Part of a small language model's weights.
Size: width 512, 4 heads of 128 (1 for keys and values).
Architecture: rotary positions, capped logits.
Training: a variant of Adam for these matrices, 6748 steps.
Each number is 500 + 40 x the weight over its row's rms, rounded and kept within 0 to 999. Layers, rows and columns count from 0. Numbers have three digits each. The size before them is the row's rms in percent of the matrix's.

# up: layer 10 MLP up, 1728x512, rms 0.0655, rows 70-104, columns 256-383
# down: layer 10 MLP down (transposed), 1728x512, rms 0.0629, rows 70-104, columns 256-383
# gate: layer 10 MLP gate, 1728x512, rms 0.0627, rows 71-105, columns 256-383
up70 107:478514433579533476535534472513489499528492560441500538482475523448434560462518568553502527457554491488496524507420605448499486517511485536459478482560395474507521531455477515427478473448472530546557469515496498405514526452527496529524546489540430432470499534498534610459568501478564500509546482501463530398497566465517507438526471507465470518555554486459509458519545483524504499455563
down70 103:506438534524544500544464567512499528599515481480481515592537462559552455490535461526411501544551502532503496441437526500433650472529448507550501559488488419454513504504463540432547538540495513477514550560447474602460424497521520575502496492498518465485488504557525496519513501438480477500519566527509563506512539477523495464526491442537493551570564512512431524544580516477480555528437
gate71 101:509469465528454512500521542502480548437429542473457504537466486504528545482504509505469558496504419479477482536522497474496490543438524443478527544472498509438509517448473522591528509501493465569496489466543525449502527490496448499531502457536584491563501430522532463521623499512482455503517484492505618503569483476521434474499512530437464467481488581545452544491474561536498481494505
up71 100:435588557421484488551492452503473554438455450433552524487541460475464504571515522520416460474471501567546528530512482557468509520484410479477526506485580548515430481501456520581497496462538519524542503429447437487485473563506528481485478560497526570458519465558548494526443433518518496549558542469499554531515517540531498469523570473524464502512529497495557550527535561479470475477492
down71 102:489531541413426503474423569578471523578504509531470594516564458507536513511469487493544443496487523552549498512451518442465518500452479451532519484491455497489484506492506513558515514563489466543547569487494503517539507526494500557475564537545478490483473515506513451533422496537517504489526594545447555523507483447477493466551519406432444477560487618530497504569471459494470478429400
gate72 094:551522430476556482442471503580544490496451503507489493447550452546475551488497433468492575496508547502415556522551577505473545423510493521506551524503443484515520490437515536462503476567495527471582494458595517532549506461498537571501463545553485467536513436493529552462417469498421496528489552487498544502515450424451545513548496515423501510523534461557536491409424509526509491554437
up72 090:496445476471493523476457493579502494477427463424437447514570439488501510447535527538494510425488508540515531504478514554595531426451497607553483492463468501485513508527507505442534534534472520473556414507506454542475543471511479540440525508484464470478481447467535510456437510479586565546518498505428569484493496514506522482572484481506505517519579458472495428431533535588462513689451
down72 089:418491551448490465497581460476417531465583570507584565595485562480563422509488571476492460565557530474573487528494447527508471560495516451478476489496537467496447509534490492502479545379516454528464606496458478427517531486543518436566536458458542534427456583488423480586537486542505522504452544510535490523492529545510450475509583512499464470525482490466513533551495494480534519418572
gate73 100:588472498489444528482450529471564462495488454530490517509500529487511489531435583494592466497432467456479468468506532540457571578462551452465477587435561562496563581413500491436513477517504418473488565484565517521519505542446512474518510480481465473517495469486521532457488479556478519534496549537512482593510482494557525496499513491507516482459524511506520536495505440491444468463486
up73 102:467517489560442453521523516536483500486492459519513440501507501552481512468580498527515559505442534485445466512509604502552584500444491530484458494513488521551468511463450418488475497451633458549511515486567552493498541499473555505594528487506466513533544571514514506457527512508484435510481530560557457549498521526543454506512434535459519585478489515525522523504482513574517452475587
down73 102:434448542499484441556466545574526483442561478440523496499476502477447444451463520508497461496449496504522463438532528490462475443419514526520545492423498450496527510528492453469498472538554542523478550473502531535545448527472499514563545490554535499499568534549459535573533501572475519487553450504502533494510447504471482468476503556497509484498426494518556478553498519501500483476522
gate74 101:520515506502507490502550517493501497519533475509483526539509508493524537514431464521415444501534527450530563470485483474521466457514462484519491534475565517482459521522536489514454494460470447510452469370475460442439502454543446504511512505472565445540499541483446506402554489541485532474433496556485524475413502523514502488458552561460441492534491478535501547387477500487564501523514
up74 098:476509510456450503437498514494571537485486484474438559557539515574515479341488413491463527475414508476506574483472403427507534487477559409524531534372510462545498468496490469442492455580497452442527424494528403551475535471435539485429519515550503480525466468575512468456431521417530511547550401470532452513517512502510488492448529487590557552445551576421503442513476509462446434498521
down74 099:453474453489603518508535527406510479524527455471501452429457484489487479484547512469503506489520422439511542435483551462475404472478473508499553545526474490530490481485468457553434521509520477502535449550471479494536610548444559621496462511482533443584502542449462491454470466467452505546480545452579488544487509508594476461527498561476421499489503511457492523561528504465514514536426
gate75 104:585569491468440450539555539460483392463546465507513510551493506480581437532454503467466475487550487403582450476449484445542482542474479411495502565457506579503499516537445566514535501540482462493463548449531470489466514548500536482527527516503529553435561527494490490493535516541486549495533551471476524458556464555467495539607507463471469567511482496519439464486483535484494554505597
up75 099:560501494502486540490429530433489468454476452517523497489505455563441448504492455528558520491437497468439518506556408514443526448541449537471545570513514503457516406515506548488490447467509570524501490568567590483547482462497480500432461434537427466534463450556495553491509478490504450466449575580425577525462491504455498425424478488503538540501508477543500476399576546497502486527472
down75 095:513498470459482481540504458534408518535520468447518432475450526452558558493483467536513494503532456466493477479502525498485452569519504489462523524479456564564503531510516460476549464562494485504517500500504472505494537555449538498490506517488514537471534518481555527512518497534459465470529483447551485490517500547571489550575438539493462498465464532593464556563465450457493574529499
gate76 094:494578670496487514535531472536514547469568477535530539534474534544492479562511526488519456475536522460475479501559555547468602488485496420519498447561454501554520476538449430496481493464423532497440538477521487548471418566580566469532560518490530528539573497467570511429434565493503463458487432486495444501447538534489525492529509532479459456541494523479532508519430514497584509506466
up76 092:468509504492509442446500456482528446466469550484507500418556489543571522528488508509407431502490460550530460485478439482514506474520559446551424541441491539438467516544545514456507502469557453534573462458505498502545476521482545483581470541480529478551508473452457511496517463500545549544535555480398466508502481562566534504461591482482541541441478496490506489442438476500493494499517
down76 094:475397527412467540504485561509497456470508461500514486495528541570513559515588526518499543423423470480487523579572567510498467499548515562506554479440528494510533518626428524530469420495518481396515576510576533422511500554577424536469492514458427452533548527557560491469498498469542549538471525501476476516507460513575471451466515550541544489473557498502476507393548484521524575470435
gate77 096:509523425579476508531461494491464503488534466562480546503482529539580495541518517560501504469552513472553483509544527486569540506501432431553520442472502556501616541465494479472468466475531534523510460502498452515424502546560551468519594478520505512473478467441496428518530520466537497418532521468470460582535534493458499475462506440424493474430458467463568488559544552469555512453502
up77 096:507498515482510501520502558453479535420524517459499576491541551522507524549415491503414570488558513512501482527512499546502550553476492566481516579549561492499525434479525517481540476471578546494489506417511515509473457466558496523492517503510538503479511521452537456403511438429544489456582506477501540471531479496479467462523460564558582506529526497501558526514433591488453424526536
down77 098:511480514551513463497520496468487449484503502493458489468561524550509497546444540505537479493544486465481561482495513530542492555559460491537602522501454505489528504535529528455458492563513586498522523553494525549495427507519560493566481483533494566473449509461560412499487528531484564528447524505625521536501455501503508535472494528525483545501445470588518479485459381474521491467518
gate78 102:490493482491528516517492567519508460419497516507546539451470470452596489398482468513535544493554527483539445451620564478496550448552460437474482549525516534548530490450495493580539471485479536421530513453545486532499480502529498556519484517467520478467551484491521496493481511509506464574475474517554511536534515445515467484541546521506469475479480521469502432524528493513516439529493
up78 101:477525506548441470511496527551501451487578549519501475430511439483482569488559534587501539503514591444411539504522489538496519533473510498473535573494466542505536499556463468539499539466611499446536484542505499458572469550488461501469455464528533453467503503468565556498522517605498523495403430437533562445506496505561481529513504486501460511497539527515483514493473469473469518495553
down78 103:502511495505455496532520460533323522539460512497537475546496564508538442501459514499523583469495439579538537473455468549417560470489457470488538474459506507479599434487495489492476470496471592521531497542497519522530461502530545575477513516465520453498518533485539480614451543615464437471506502532531519538454441503516476562445493479552473540525452526468513441473448526535539490528571
gate79 100:550488522552536474459492508562503494471474543545523603523456459492519501522434468546484473527540537440519499482499508497490497475565511486581544507566432458494552577567447432451488486539458527512532570508500486534472497550462474513527442452532498496508510472487512515501501554437495485530524504484455496458550486496442511507510420552547496455560412534465486456466485518507463457484445
up79 100:500469517562466539525531471497528467454437482473511473561467468477501520430491441527535537466477540509524502520467479509489515460532463482490412453487484537500515476495436429485452461493501458538518506559544548511560539520466481520485543439489449516554497518457554439597534470481496483531391554533516496545533416519520493514493485488476522481492570441498471531468542517497497436502451
down79 101:444500463459503450500472521530519519532568440510509410436460416526554470467512492429515510484457519513470525541453471613477530471500456512500490515512455588492468544532465557469494486503459536501439495440482558477470535536623533441468458542454578504502526490499521505517452469547542509492522501522513529528499521563527563592422485527531552548440515505533522515460520501514520436492464
gate80 105:526539534452453484497456524469444486501441577502569529493481538417506551484457546471518484466493467468526537551468567552457524578517559450554520503496498492515461480487518504615491488511551491505524521500562504498557515551514462505520527468456468520514535529518548516548566493517516485451488445492471542465520478526479499500522572522512505509557533526537478425527475540490495504437441
up80 106:541476476498442575491476517515522549506503492506485453507480487514550494463485532531518519423480495459575514539518521492561444460475413529478478544558487492538518475433533531567476529405494554569512481447496471571551486482478419542445496475549511554482489505475467525522505466496430473473548438545499553497527455449495460467474522465458521571477577569529461508523467522545497485456563
down80 105:427475519526528579550511504470507474516551487557498479522497482573510525499413517512454542524472556505461492519508521501457524519474554490524545482456449547521529505453558471462557512449467581481565513566466490523559532455499513499526475469563610461542472461528519508439495520508458469497492500515515534573505497482515591550476498544463464433564494497536511540461407582585479553483509
gate81 104:487494505438444485509530563463468503543539487439481512486438509524550525503520564522523446504474560497472540524439538555497493506525516538524441479474446503522441521526478515520592519483524544516518567494464487458520562534471498534438549495574467514474489501490543472518475544477470421402412561424497547480444524438599462539471533511497464559559488516497512504542427495500449557535523
up81 103:485524492383536539403481452514532494444491542536469485449529477463551501462536495540510451513575499494483475491508451507434525472452435489567486532472455529497538455503556511512448454522491508532430533522483466518442573527496505472462490499587535510546513495528491512401490494488490481459495489490550450457490483449451532472467595429552530499455535535455539456534482486493486550553540
down81 105:526562500541485481481472457468443529539487536538529530399509501523478435562525537463444479535494499445528541496594508454458494484506510480495509451495498503443446574423541484451573481475480544540520456547448453521496457518516538518486511566470433493502549556431464427492500548517504454498472551432475484455475455563485513485551403501490527499474446479544542540479444492524475523493571
gate82 102:487510543480495540563535495484454468475503567485451498497476503532500481475487487502438543488521509474462515571500478590477474505488519470528493483445553515514542523463484514500530454528493446526570519477585485450515498491514510508529490552525510461497417558493514541528540511482486477506496482467477428391521483460553520523567481532446462466543434568469483442471451534540501531502474
up82 104:483500501431580519576478514495518536476489477488474527533448469459441511578503531542496493528501514417487552608523539504418465562501448541505571504480527491494450483477551599539509471528500447510505461514536543485523550473484478443593455513455586460549501459438481431446458556472520489555484545453492471459480539544473493618492473441440514487527525474502488484509531510528580499496577
down82 104:492485557556460516451558433508460494477470472531443485545536467502508479544554407528526495499430492476517458558452470530520487512494547477554520501571512484494516477436518507435434548463452400592522437566490420503481465517491568469500543509536505411487442467472591466484458554440470532528538506479514464522516509492466540412520542465444482457430475532478420409491476535491540467492550
gate83 099:502527527515440460552482469508430530511502528498492504529424426484532489516521451442455381471469501452508473506525493469450524480524421496463437557460502552490499553565452501479553518506510453527541516571492455489474525522487482543518473575522517473564534494411440548519547517516569499580517540547460443452512482475500466418472516526527580411478534546475525499448447559504498511523503
up83 094:466498494462549464479461584479476427473484525528553508502421453542550457550501458544502500516462490444463540426451548502504532439445532446452527550514516436538526550536525556434407541443549466519512565500452456505472524470466435487496558538529507518441558515499489519495545485512465517486500567534535468531492489545412520541519499487540528449539473493523499467516489473530526484416528
down83 096:527509492578536471379507514454507552498482434505508514492507480462464496463497468527498548500498558457479472486451451472458508435502488511499530533477472516478456485573491489530449471483526411517547544583496492432507528488448548527480463609499505550425512515450465444426506488563528546589572466440489566480566495456483535472486479530506458467504508492475506493526446476541491487466527
gate84 093:490450464468505641551490518449471460450514492441515476467455448471434486526478446464439487508458466414523528571474523515539488487462495584568519519524539446479443597482506509549509526460540484534501537479527452494551484496474510493484427560522496435500498435512522479407488537458434496535546477540455553482456521464472491618422430480559494490475514472567496500486458488539506549521518
up84 088:518397476507453576498520546450500469547519515524542540481483520495513558504543493456509625517529552443509549496515443494507471473530502464530454537558510484511512466458553516471557505473501458447499442499456486460503460501428470541509558504537453539508537486493530488571446483513554406382564505474489513457535457514524514471478515534466518485470470435447483573484490519462541556481467
down84 090:522513482494501475540484500514514484410451559508503426486460443512538494575453513479553440538456559448517502464460551538477505542536508525547508500515527475519515489526486461522535440483500489501426548516617474528441477475522446560423547565457481444523581527495542538453520477487468431540474545492487482519510522408447550485521505518500499502484530483489539439516517505463480477455487
gate85 105:492491514489492520549528557491528612506506498508501501546460494477522578479506502466434485494498439425488537506552535498549508485523520542510491491596463581432513540517458449538534497503527499465472527515578414525434531496574593505497455521491506526518522522492460548588482520565499492443477418446441499440501410482479541499494536558479484523513499536502516566456549515470578434453426
up85 104:505561476532421470542484554482509511486519465434515450526526551509541442515529446519473483554565394479452483527510447453512495504487476550497507492528462565400518514464481489515507473520566466501501559508486447516557480498527464474555476469524523492533529525448515525426522448501506491393440523507485466556512494556516423560545445519421446518497531456544471600474466480476570407432510
down85 105:483534516489507432559553402511497506536588488446469455509480483447467495482552495465561497504501439499516474521519459462479535508461544447488466494524480471467484461567478475538461518530574497561447587516536500463430530470509475532464469540491484509466505529509506517576547590475541472442482544569452489439561536420460504555479539513550555471396504456513477478534521501490511494493513
gate86 098:487532448455475454532565533471462491544592425415487499446456515533508475488516463502554466475508595459446566472427537503474473519459510529465469449474568471537499545527507524423497546509445528479496543444518479522531470529492483407520458454404551566511462500530468528540468517520430495531487520537494523487535520532545515465474569498490521501536530459445536480500500486553503498432517
up86 102:500537481497498552495463501441504480412484463504460533458512550502465511403451495520434512515472415492509452536512437466493471561462507401521483559488559482565580525460513476474480475413479493475531519530440552480521489510449499431501486466455510527490410477503522569422502474489454561481467447439507472538486487459472475551556523477537531518570481577436575528460560528512496516469594
down86 103:454508550466526542541521481472472435510568523437546567549541562519480591559516470504474542564465525433514492423461533499461496486492518556513519436449523458553459416501418506503488510484478516422511549529486504433507562552508481441488524482551504524553485500552512523512465553466483480465508489507473541538534517499559519554454548513477491531497504560507498541542428467593444556426511
gate87 099:559460472555551525526428537516575557534464533421517494514435537471557552480519427549569501487552424530493463490468488509578562427476468498435500535476445535505507511490582488480504519539493520535556459501437565447506468468488575540497479487468520487448471561464475554509521468541477470464485486484497495590575532537477537450495599452380544549521571461497433503480490542498508509507473
up87 098:463543519535413511474510533532457562483416579520504583450417539414495533521521469459478578449470455536451499480470537494403535458584501509496499487471472485483463523486471532490556531483451517551491514518487526467445529491522481414596505531500481460508568559539553476529518521515473540471524485441506473496559530483538451512464418488479480498517498505464494524479489449474471436486525
down87 099:475575509518517542564478473498545620548513480444586500517551522511463482449457529544463461604515559593527504486486543509570509484434529489511484484533447497440500427440479530425508561515533509470563492539519458495438446552506552517493404513482464505457440464498496513497490500538456451476403476505473490486508526576547516547492473509412570486596450451507407492462484556542469485525445
gate88 121:573472545461525502446546502531487532535500486535523525495508502498570413559476449447427469497515505497501490463537526466508496504490563550528540501494432511552476577495548539516523490547541478513501392437495452524442457521507483435494520480532536507459447450563543540540554502535500508460514529462461521451522494478447531477579534494493470480490515511531443467547491519641489452473492
up88 099:558496486487446501501488508575503519565580450538501481509449484532510509612510492534492549454476484465502594482499525452498489518543528551501453506484459482528470563546458502552487504514466456484466480496468468493478510505504453505429449475491504456499532475521437522567515474501510541463489490476484494462528467494488522552521476531393472513533529496508426478503494494558476497519533
down88 111:468583581528489474514546469515510495447496523463493457486499482504419550441505569500578550460490496479489413480521478567506524512462429490412512530546486551518527544447494423519521469474487529514557586478493490514471497579484555500544533488522537513436502446423547490519519531459436502529437521451527454531539511511522473510492474510436490482543527508514553435489522463490527449533491
gate89 103:546570544510485449501470478496438537438528434452468523577512464551482447503475438526525441503470515454526523458507508532520519445421434476469501516528516482601632540519486483455461442537467525513570545459520558494492453507490569487462442536459553526474488560502486459467473501522476497462526553512492517459535554480553524532446494504497489529501539573493491433501466560435513512511521
up89 098:552441443581599507557420526528441556507511495524470537480446504486485440386609475501424499540522520476475506500487515435553485506538533523467541511562455531530447523518491456515582465488450470450516418522486467471547532492531524527506540557545486519439456408561499499476479485520451543522511532501492467481471451459573546470497577491497444564476541467547433550532537497442403524539474
down89 099:509524512525495493460448512470478430536471514463516547454442414495450520512531519571495508506536503568522510489505476548469529458498466484490552448458567524492510543467493425535421498486494429486495574470497513505465493546432503518565454521569546481513555574526477517482490478440560495465474502416559488540556538499502526493496502512488503466562505472493485467513457543471533532528526
gate90 098:571516480471540474564476501482517442473499538445463540499497529446478565470477577517475471520493497447516470482510517567482499504519551493505497526416493489512525534449475480499449564477477494567474489508502498476474522440488555512506479565487546547559461462593530513487413528525527503502495477506520494455572573477537475554494536544425485456473528525478511518519462530431556538534491
up90 100:449513539506493487636515483430471429524442516471407403476492453502499478497498454496502461487412490562532514554521463498470538476471512518444521514558454488484585477524474526544514490556457493549462498499524481512533500493462500591512577484453481569481476533445503504530452515493486529451531506512417507519513496490483622543518515611508512465525449510451492475503448547487527590454560
down90 100:449508459450448442522473528432547485519477502444516502473522540593489530495491529487488511513573473524511509471476453549587469475430465508506510497511459504544525476487460553481501453514424533528481492432437570526471470501443475499486456506458457513473580474523512486470489574541531491537523521517513494509466487446513498506435508447422478493575485490491587541449508459429467454565454
gate91 099:471475477478471571532563435499480506520492412503487472494484499445475528533548481506461456439506539439496396483441530515504527517510433478524441540510500497476483491465466597545549513498441491393541498470498493504447561490436480425475577512532560534420431485528543470490437534546502551447487498469436444453505501479456517555598505436526500468544554498464409423492507569550471514412484
up91 099:506473478538512510535505517542454469514526581503498443517489526507430504488418573486441505470457512532524465533566476505518523491497548470515430494511420482511476511533544490481421522460507466549534483479510537508548504564497508498528495514419520491490528577516520500526535520529571457533518412516504393474524534507464570506532519450545501499519501517525531504555483458499541535571506
down91 098:572457476576515522479472475515486519472518505555496499454464469537473505509537494546463483506465520505538510499546596536445535516499530493469533534463544478508436533516492472543552438461524474489561539491453497420485524544480439463441529475520461529483546489574573516498461460586490532543529476473469497517527475472556500508467569503558455484525450534504446422480481525519517507446504
gate92 098:531565498576557543524513531520470435531444460561512470496540549453506460516452428472510463559501435488437431536504452494396556552527483510504498480485545568549476487504519546538532512447513549518518566485473414521499508505500555502499470442507475565541518479570541521597507500457471524461463509457527528485556508516494536478558484502524514504556508563542499483519519495528539469463525
up92 096:501510476539477433538466465497438526461378559467515532500458482547562442485474509543489524453519496498415481530484528537495506499484507521438521397461487463518474510522486546567492519519481505391538459553494490495513444522566488524530544482486449486541522510583612533468451503493507482531501549504559534487550469545611409508513471516543475489546525508412495498472469529513431509557517
down92 099:496447498498525524460487494515466481572492536554611464495515530570424511522540546581511545459470537509516576474502488477516495475554490584515522529501529486549427500470480464480464475548519490458426496476461492440481538544541526529524497459440525609395483454493430513527487441487477538520541569498503453557438541478507464480527459451564483500498476491503522503467511498418490556565434
gate93 096:547601466510458523549484484463456501570500477526543537527559494493486502515445469502517458474523489427491474539517593564531474522465534520570519475438566475457454457470464527513446576512480436466518538512522485480508625499474557480510518512438443468508576399523470489490484483496511484514504500563534533474495491490540494472431464462498485564522498518521512465509482525462491556477399
up93 096:462568487482463480553515523528468579413452421477461556530489444516435486549493503431465562405501476512499524511544526519520531549457491499529532577440508470532551514522461471524451493564536501586548543470584465444498440451460481488506508471537513533537448555585479473461525518506534521501450512487488555494501449475489558536515584574458612505491589493513517489477519592488469507546545
down93 097:461498532442451459440445493525498588514526509539599461481517524431510516465518434487533481555455501496514521527558475549478470471465497506417516497439487541515490462475524463488525498531466547446540486551492463459405544484521509490544466445453519467530550473481496426516496516426461489547542456454495496446466479538591470500446579481524458463518448496550526496396508515468490487511539
gate94 099:475485471478507498477479424487468566522430484515466519532556541511433440462443564540466552391528498502486538532547534513491445516499541487460544506434422469501470412437519607544494507509502478481486569453502488481526488489482471500570481502502492501502464489516524530419481484436489475492550501527479486484455553520534485479515538471564568473515458522474437505478562426573426547451474
up94 096:510460512484534453555489531526503430523498468487532462459586391469464457511560536439466570510482518553514500467524473497528471450545459481517476540460571454480520542553411468550485513520495514499548511491511523508485460470449523524491511468535532546459517497572522545467424461465532523530481465582441458515531504481449536492546535457474563546510473536468503515512529569552486486521543
down94 097:563448433516524446493501494533520498539573539525409571530505462522453460456497504440507482492514517452520547508456582501515524504459520474509516478578446501502527488501509498505582454516461537563590433486556535509487579591477492454492526460450550503415519461486483581411485474450475496539517573412550563490530468475521545504549438530475457470513476524502508493495504461495484454472523
gate95 099:549534494532508452563524501516444516451504512503464520479577524425484480528528613489469482582529443492556459485487501536535495483450533528424510493495568506538522495564522505508487500533492436516544526518486494518486529437490431418492455538534552555578520493540597477531496506522487484468525451477477524463493488498554477498569496534495485472552427588438484526507425527479488529524514
up95 098:438475498526532500522539458515526532551474507510595475470529509518453550505565452452529488460470582423508490569518508515512513466514547467475473471531507559445493494557520432554464521495518483595423560466481483399481415493593441487561534468449526499466523499491501567534495472513421467429449458506547576546451538516423553465512512435436513440522432490482527493532494403519539455460522
down95 098:472490523521509551446510498485481488493448469536481549505494473509504486490570440568524520524485566463466551537407469472436537532569514464552480543623517472518470459502477456475578535474537509531465444425509503441430534466500480499391416568520463496529429497530452524519490499502410468514462501489512451552467519467509498458536496527456487486488471494410481541571548524506447434456537
gate96 102:516510489469556527535440452452514584499428519439566434490497559477544454496448530530472514552427505511533541545488534450431551501493557485542491496513504445539483523435565497465563475472510437509509474512455490446502431552458521529508560444500597526520350564509534440503483568558490486465487517520485499497510466458468487565541519507562500475516524501461457498481449543465482550456492
up96 102:545571432472598557488426476510521454495430534543520558534466552485398570469505452479547534475452489453481506581472480492514484519491470453493523581539502461547472511501518528566538532480466435533507465514439551482582471485441570488587536577497563577525508517480492463474509503483488503445526458497491550500545479542434506582529469514531543467537551535507425458508536521485459471529559
down96 103:477507498485525524553474469526475480548515471461536552478485609502527461556564506485466554478516498488506502480481480456536477496485445536490542500460506504478531560479563476465448544511481542471503447560476440467508459485534504549484468501504535503482459541534474496497473546554614538550600513513521478464513504467477541506438520501599487508557522489508514497588499517527472462442497
gate97 099:562563483490470541514564550614500494445459503537495462477434582514470498495461447466488525510483503489493502562527524517455504526502508537495442546542527445480475507573511497453475449460547533529515542486474435479472585496482450498531540455477474517518519470534470507442506512531440516505532493482490436510485505478488524511565552494453519471527533514461472428485415519526581415566435
up97 098:474432540507491507516495471440567475533481454478496447484490516463447477467475523550437449536524615497537608519499494417535496475519537507398479529393498470503527491527445519549476522521483490474509502564531581518505477413483491523422485494543526477546415503550499521536547432450521527552443502523520429521479528445467503468498420430487462548544543521434518545490465502372504477444536
down97 098:558544506406517549570472445495433544504544454470466516561538454527474522424538508548557505549492509465568545471566457434525442524495498491497545506511504520466533551566454475484431516546534537501497545502520444463460579434450534486588509536486525647451485446534479490473423505469478483555513511530571542536511462463466516507580442446501538481513479469525521505529463457484591490506485
gate98 096:512477566564468485520492486488497476486486560521557483524410513558515520515474601464496502445451425496449507483455519474540529530484534487505503527472540535503516496512471500523498529515379512504450488536501524570583509533527534484515545544499501513465486569497495515515450476464489493533530548476541519498590407502440524535506544460487521456473523486499536564522518566492412559453431
up98 097:487502422502533432531493492477470506477485558458419464542530476527447484541519458478455490539508543526501575456516454538497529528518508535510510472575499563518518531547499568453430541503457538476564544484557448541506465514457578505533519561445494527537515467433431455478508457506529464530528401437558471500487533528464498487525511543512429509484467556524533492505508455498583495476560
down98 099:531481500512484486501506473485598513470594519544617555509483503484521513537504508488478527469483481507448545511441456574445501485484440523519487531427525509523540491425502458526594478560502550508481445582511482438497482478528445508460471479532567522534521506504534539420538504461489499521540575539533565581371508429473503436482473501441482429487538485550507452496503488479508562473446
gate99 099:455490488531586526555516565500556477514480466484499450504485502515592495488493482484419498460391542483467509599467489488528526547552465402464500561499502534468478416500527513501566502440548414539490439434513513566469462477527521553455550479402465580529488550517485538536511524554448425518494552509514496511454489454489464548554476483463574541468556489537467517518499590545482532430555
up99 099:470465547515521555525503426540553514501514514476435524600458439519499502455495526524544512466471528534488518537555494486472520478482548505475556525458492534502540448541488482440584551548539509438437496531531472523574472515512472492536524552447470484492505529569505475593460459483513498521499523559537495419507450482545467561443471458533509542465553563518498425523436490460479579508455
down99 098:532494506501509470469498561498499496465595466517512478461514518522492435517489474425517463540524495458512492425512438482495463476437569501485517427439489546472436514570492495528513452527469462510593495451483448433498436516523502500520422506544480466527533393464461471517502518522505506551432504483524466553521479482514481510470488459403514564468516515465519532550456436455553511523513
gate100 098:556503462483452479509496551548438515471505517512497529476509467548489501531480475488496417513535410457485531495496526548538476503362508486572479499537474529428516519453498511497555464493509509417490515533495476482500523527456518553526550420441496547478546536397482540477530516525496532561570510470497504534519414405535542518458511528507486532470476450604490489483568472478542487454524
up100 098:477494525443463509483487516521530468447478493495489547510517469469466456422449545452549572577485469464532411516465507486468476511466576475514568533482490471469519524476514521484526451504451530565519588527492504452509482508451584452528513480538462463478547480454488511500429489532422587507484509489469487488515509456512490512453502528522422534544490540453503511456533464530494539466543
down100 097:532523510492508446512499464480439524533461414465489533412435516510480588551548466461458462464495537474533489532540549527534465526449452545598456447461513486458453524527423483557520494540490481488562555553540533431474429516467537609428523481517524489537558460495476450488458572515523467483537415526493473464501421511481547514447536493454504506494561578497423467447468526550500504488519
gate101 100:503450492573521477452556498565549507532474502493536450617413474510523537488509484498448443414475498547529494564527501525566546516537507539486511473583560469504528533547505487554506471426430440558462515564539521469430462500469571488494480522469515489492563500585496516508481492443504503540524503526485502494478534485466554463626511531464444507590497514497518479489463527543544507427469
up101 101:495529410484521491519472502468573472436466496486455548445572492498485550455505513476426594557518438494431536498487543483434494502567503557519471518417480495496527527522508480480426489467489494535481517417618513475484555458484491556520487513493513493465479545433502467488398491561458421484504524515440553467609509538440492456458443532451440454516556484424523499469534537528453527582547
down101 101:488444497493529434465467468477539542546451569460589486532559480437500454489516546513457500467493502555557476469466474542492529537473497486434467550470474568502510497462547514573534496439501478490464440429448475531502472481451473490559452487474566506537506510537489432507449452449504492490515526415520466468472522551423494538508542540601445455483478526523496491526502511480444538421513
gate102 114:478552510612502537521531499568479561499498495504524496426397456481520540457485466539553509457456455530555496445540496561529513515498564492528488522525475534541458483516509488484515548557506462473556519506480549516584516440469459540562493539467523505487516488463470485471512486514473488539464423533516487530479479526505529530439518473565508480453498514546580591513552447487511453557457
up102 097:529538534456515516479527455507515472488535446565482456539559538532479478488537489506532474536490546423464506550456491503494454510443475499418568466496506479544502505457418511527492432454471520545547439550543530487487511470495435478496486446526470534541477562487541483443539526511490540500488492517438467513479492494492454533486416571472484485507503522425443418488463543480428495461523
down102 090:484503506578515560500456542495472521495485496470502544500432473465524497504447462521512535469493442522530494426547494570528586480522522486559454530536503577524534498524555491474481518529491481468538553499473547502507473504478512519519515546470469484455539485502443521496518493497460446518494487554541488501528462515495573523516532463571482474497464497542597591495521442512522475563458
gate103 101:558482486554460557521596437575489536492460516574520565487434508486515479505491462450391495493479437486499495529495463442486520531487491431532490476458534565470420505588460457548604528549496444466473474548471445522467488495520526571473491471481468517451500510551560508400486503518573509445471462551466464422491452535465484457523506530440540452484546491532474514546479512525542520502497
up103 096:521509513420489556528487538484531452528480459473512461501568517524523507476499521522443550499499520512489468492505498592522541459480417509412470510550475521466465520534477487523473498497468518498495440502542488510529480472476521492469513520404503509440567506478512525498510468457522484447526468482623518530503518521480516447502525522549464519488534464473544534494516477509574507527507
down103 097:499516487555498487523583524506515532418503508556403457542501504469479553454539516484505506452474558555507488467495493479537489455506510468521501572439507487502500468445517497457556525518461478523477433470521468489458418504517508560505496488513454486475472557428463464450463528541470567455502496530515502524572493483534464395541587495526429515563438491535505425454517483490490469504531
gate104 098:545515563500495556534477575479488538525538503473482484495564444515523494552460480549432473534515425506566456512545457513587473536543499550471493560491606496470567543546478430596533440479464460511510494491513518470504446585601526451517458564461548475570469510486540502529508573557512462592541415493480557452504470449551600461499476584405421426489499489423464520475601515502457486448522
up104 100:486432423533439464510432486538509575467506490464577527497508544532458455497513504452578438470399504476494493525532448510468625524502462504430455417578509496519453583434493480529488531556439474473514453413569511515485496444499466477423504479447431527534503541541483551504534529524431474440550520504499523509436502519496515544429442489497413523532436500534493498544526590494525578585533
down104 100:533514514520484453518493515461456542480434535449506517536503494512450598527462512578467477584510452492493518497426482520488457562552491523498531529523458448526489457499500506574531474482525484463500498506446482584528520567560489530520420505574495544429540478576565454508474497483419498584450537497538516499484498421485490556467515434475471411502513578422418451491530489442498515454521
gate105 099:564546442573475491495520473485500467525448600509473461460463526514526498486480508510519495463470515438492424511533491461526484480538496525502559448424501590460494550499475497500565485522478481477520469492502457479507563496505547588570481467614515448596499436449455498498543515481470472463498455546484526559478523466479465481550472478500481475502484541479497536530483460533449493442453